config = dict(
    num_hidden_layers=10,
    hidden_size=128,
    num_attention_heads=2,
    num_key_value_heads=1,
    head_dim=64,
    intermediate_size=512,
    vocab_size=2048,
    hidden_act='tanh_gelu',
    norm='layernorm',
    norm_place='pre',
    norm_eps=1e-05,
    positions='learned+rope',
    rope_theta=500000.0,
    rope_fraction=1.0,
    qk_norm=False,
    attn_scale=0.125,
    bias='all',
    tie_word_embeddings=True,
    parallel_block=False,
    init='trunc',
    init_std_qkv=0.0477,
    init_std_o=0.0592,
    init_std_up=0.0683,
    init_std_down=0.0683,
    optimizer='soap_variant',
    learning_rate=0.00505,
    lr_mult_o=1.14,
    lr_head=0.00869,
    max_grad_norm=2.0,
    warmup_steps=200,
    schedule='wsd',
    decay_fraction=1.0,
    decay_shape='linear',
    final_lr_fraction=0.05,
    batch_tokens=32768,
    max_seq_len=1024,
    doc_mask=False,
    train_tokens=137000000,
    max_steps=4181,
    dataset='wikipedia_en',
)
Each number is 128 + 32 x the weight over its row's rms, rounded and kept within 0 to 255. Layers, rows and columns count from 0. Numbers have three digits each. The size before them is the row's rms in percent of the matrix's.

# up: layer 3 MLP up, 512x128, rms 0.0682, rows 113-123, columns 0-127
# down: layer 3 MLP down (transposed), 512x128, rms 0.0685, rows 113-122, columns 0-127
up113 099:131151150135110120135153172137156111138125134045126129112094132123151141169226095083126093157082158123138058158146118150187157171133091124169110164111156089133109123055128134106115116168211129113125112177112091123123128179089091131162100144139096129109118114172172126098154133137191164133084178145159136099117135142145148190044127185127181117146084141083103142168115089134105133073110
down113 090:137125147110089122152084095095141148114105124177133102164078135160161101166136166096157144084141107093084179138141249137078170085109172103055100149122136148094144108130144172135172179085115150152151146161106121140188152138159147130175101146137132119139094152109070162114081132201129122127131096161138175079142100095139118125162095145108134136057118078110116140183113148104124070142077
up114 090:088137141126134160116154115132140111083170140137118087108182136139145117144193134179109142098101145148059176129146097080139114167186124094100116081097152103099143183133160104078143117116114124100160141146105086037096149150146060087089139086121189077152165104134120161151137098131133099135165157130169086084169096107166101140036124122136100167172123118180128112079091109165127120106186
down114 083:034128141137095128151128109094146116098147137096163149173089155134070133125132134104082142228100089143158194101130160117123088047102108181137172117109114099106136142111131081127111163099097177116146137165104120105118161153119100095179114161154157132104133137117077152172131194109108138147139183115113127139110169075062158080130063117118199133088106144107125132111066119093145126092120
up115 107:118148192124170165133114160132115148103087089144106137122044020166135101129096156176170109108192125063140095107146108132121060105135119196159164088137128145084190167144096091150117113098119150168115104169179100180150142112123153105137075116115132146144115107126144112111128166086155173108164119094122141108162151104067164111122118121076079173096119092107088111182118132107100091118131
down115 114:139162149180153097081136139135129163172088132181136158093191139089057151101157099121172158172104156162092153138093122082135101131100119120188139131135069140149103099118107132185130111134134081131094157159097156103154140130160087096114126127130149154173097129168155129098086173195066113156129095130162163114118146110151061100134172126147087120100181191116092122175186091203151115146169
up116 091:118141148153148153156154147137137166075158125181163147175145132135147158122090113063118134141146094150131152154162074106165211135091127071103117119107096144145153163099021145130174166123118158123115129162154171078155111088100109093142143156106085174129118122062126084154136129097085174114117145120153161153114109134137170134123121107136169104140138080107072087099104156097065099231109
down116 092:126146086134147151158098098101142139172134141094161109091127188146131117071120162207122175094130104105178161117076086128117143092097187189164120115108113096087150086167151140113095113123143081132171156081110097157080175202158124083180132089148124109069133103187166081100140137178147106174149146080127130118167176144118058152143081112115115133146140135133125097146169094114182104109102
up117 099:099149115123163152083118093083131129126136190145117152078152117172142090111141110075200151154125176125141174102083153128091094180145132142105173139102136176081120170110128135154056122143147136107169153144061135095099145085147118095119154124088189139142097111147143164125108096112100079157106099070175045103202168152142158112161124127164168137146088122121123130076177081180172140150132
down117 105:152184087182152093101087123204108061108147101104159082104127143151146131148129160099149099111169139156143039137152145103089105118167113144127104184127118106117144052144134112200189137145109178099154042099067192150140084165135118095127113125172084166134110165130144168150142113098092117124106153135106131144159085133121133131172151114176135100124164080134102124132145076140104161110176
up118 094:135121182116172153121087126082135126152147164120141053147074124103083166105090134102148117116132081090209071113125106138146099151149145121148093106103102162125116107153135111147125134139086150119128115149154102128136121108126174161169135137195162129177153162126095118132114072236077168194139063174138146168116100117126123153138125097102167154095117169165103096055118073143172126184158
down118 100:130116129132104088122160159097168167157164159130174130059087103162120126161188159106063173161138069170114110202104152117106134096132078140140112085136156130110110150128115162100175155161142128190122108066136107098143158159138103162095145166096120122151078109098110064108101120163155155208175127135145079042155151122105137125152131103118115190148144128057095106160097162142149128148157
up119 100:131144140151093157127146071098098152148115119147129103183106144134067199102115116127119135146132092123114089138100121196117138106070163184188115115191104122132102147173156158156097146137134140149107110095077115119078117142153104192116178156160146168159094125135120178105137041096119162070117148089142137149088156148120084206100167129120151067130164129106096169109114089188162130126193
down119 092:136144207105137157144114146121090150081123157150080114119157161134147106229154130118160149144113158095172188096164136097192071049177128126125138132122158109101162111139128124146142108167123076135116157154147132176145102096111135091082101109079108067126126135107129088133155189146102141169146133150158131144141034104126153136123140147171152186195126066153134091160143166103085150154108
up120 086:128141057164089098121138192069140106149103089153131083121125124136115070136127184102062123182110086131152149080066146099137135145083134054133188182111152089134121166130158181109108146121093173107134126137075132081144126094145148110150136134094194117129161127162070116130118167115152150157076166169188149189100163168138163110128146126092096129126098100130189142192113113116106135151109
down120 097:153094174091167177121141138105180149142094090135147157132130095136091140092103117123169124086150172149154193128098151151071150114099095155115117130171118076104114150081101152159159113157143073167152141163177116145073125165138118119100157128121152180116121165139150188091129205180087114117155091116117050086119121116110160073168170085120140097124085113174097144083175144109136061184132
up121 102:144161118130173126146090174170160182153123102139121069135150163074109149132136137138171098087129109094126167092179160137107148110085131131131109082120197124198121101109106078106127184134104147112104079204098190100126120127153101112071050061117165134128149147142160103209109101077141149101119156136145168137113082100155120184077118170116076138102129136103072101115103119159119143111144
down121 102:122096136138124102093100080134113118085115106090190117118082144144143126093076162171093192108146142152079103149114091126122121121157137141140166142136146114108066185127167115140108102098146100111160145069149151126148146075140185179138154118172104092109134115119068140064117186081111082099120055068138126171152195167121148104101151165129151151095077175166112152093102075145156059145135
up122 112:085094114157128095129131174120077085059157135063147186158096133165153137166128154099118158081144109140137127061133146173155081122160169121127138129080092111103128098117058160182112106153077136139142164164167078114061107171168116116161126111142080144200124152095119157135100116142182155071117114133126110093117185088097059103161107140189089130197164150122123129137116117133123148125110
down122 108:176104118072161144140123131118177081086135145165144121170167164131108157098158145124154122139127089104082148125109182163116140116144081144088108164166157151097134084192114062133092158109129143106160149161120097152124126132110095145151151108128122108142102186150099125138106109132135076137119096093085124164118129066172103104161073193130084109149095081153203215173144055170098188096135
up123 102:126143128131137099106136206165152161134108065128078109140068134173135131091146128141087116179058129133151191181141096107151123108076159124131100089189159124155158123170085108115150152151122104093135119118148109176157151147115169143121102127136157128100109082101100123069148165119081129106071129181150116113152048154100185187114124196105140179129086140119042154105098163100116142151112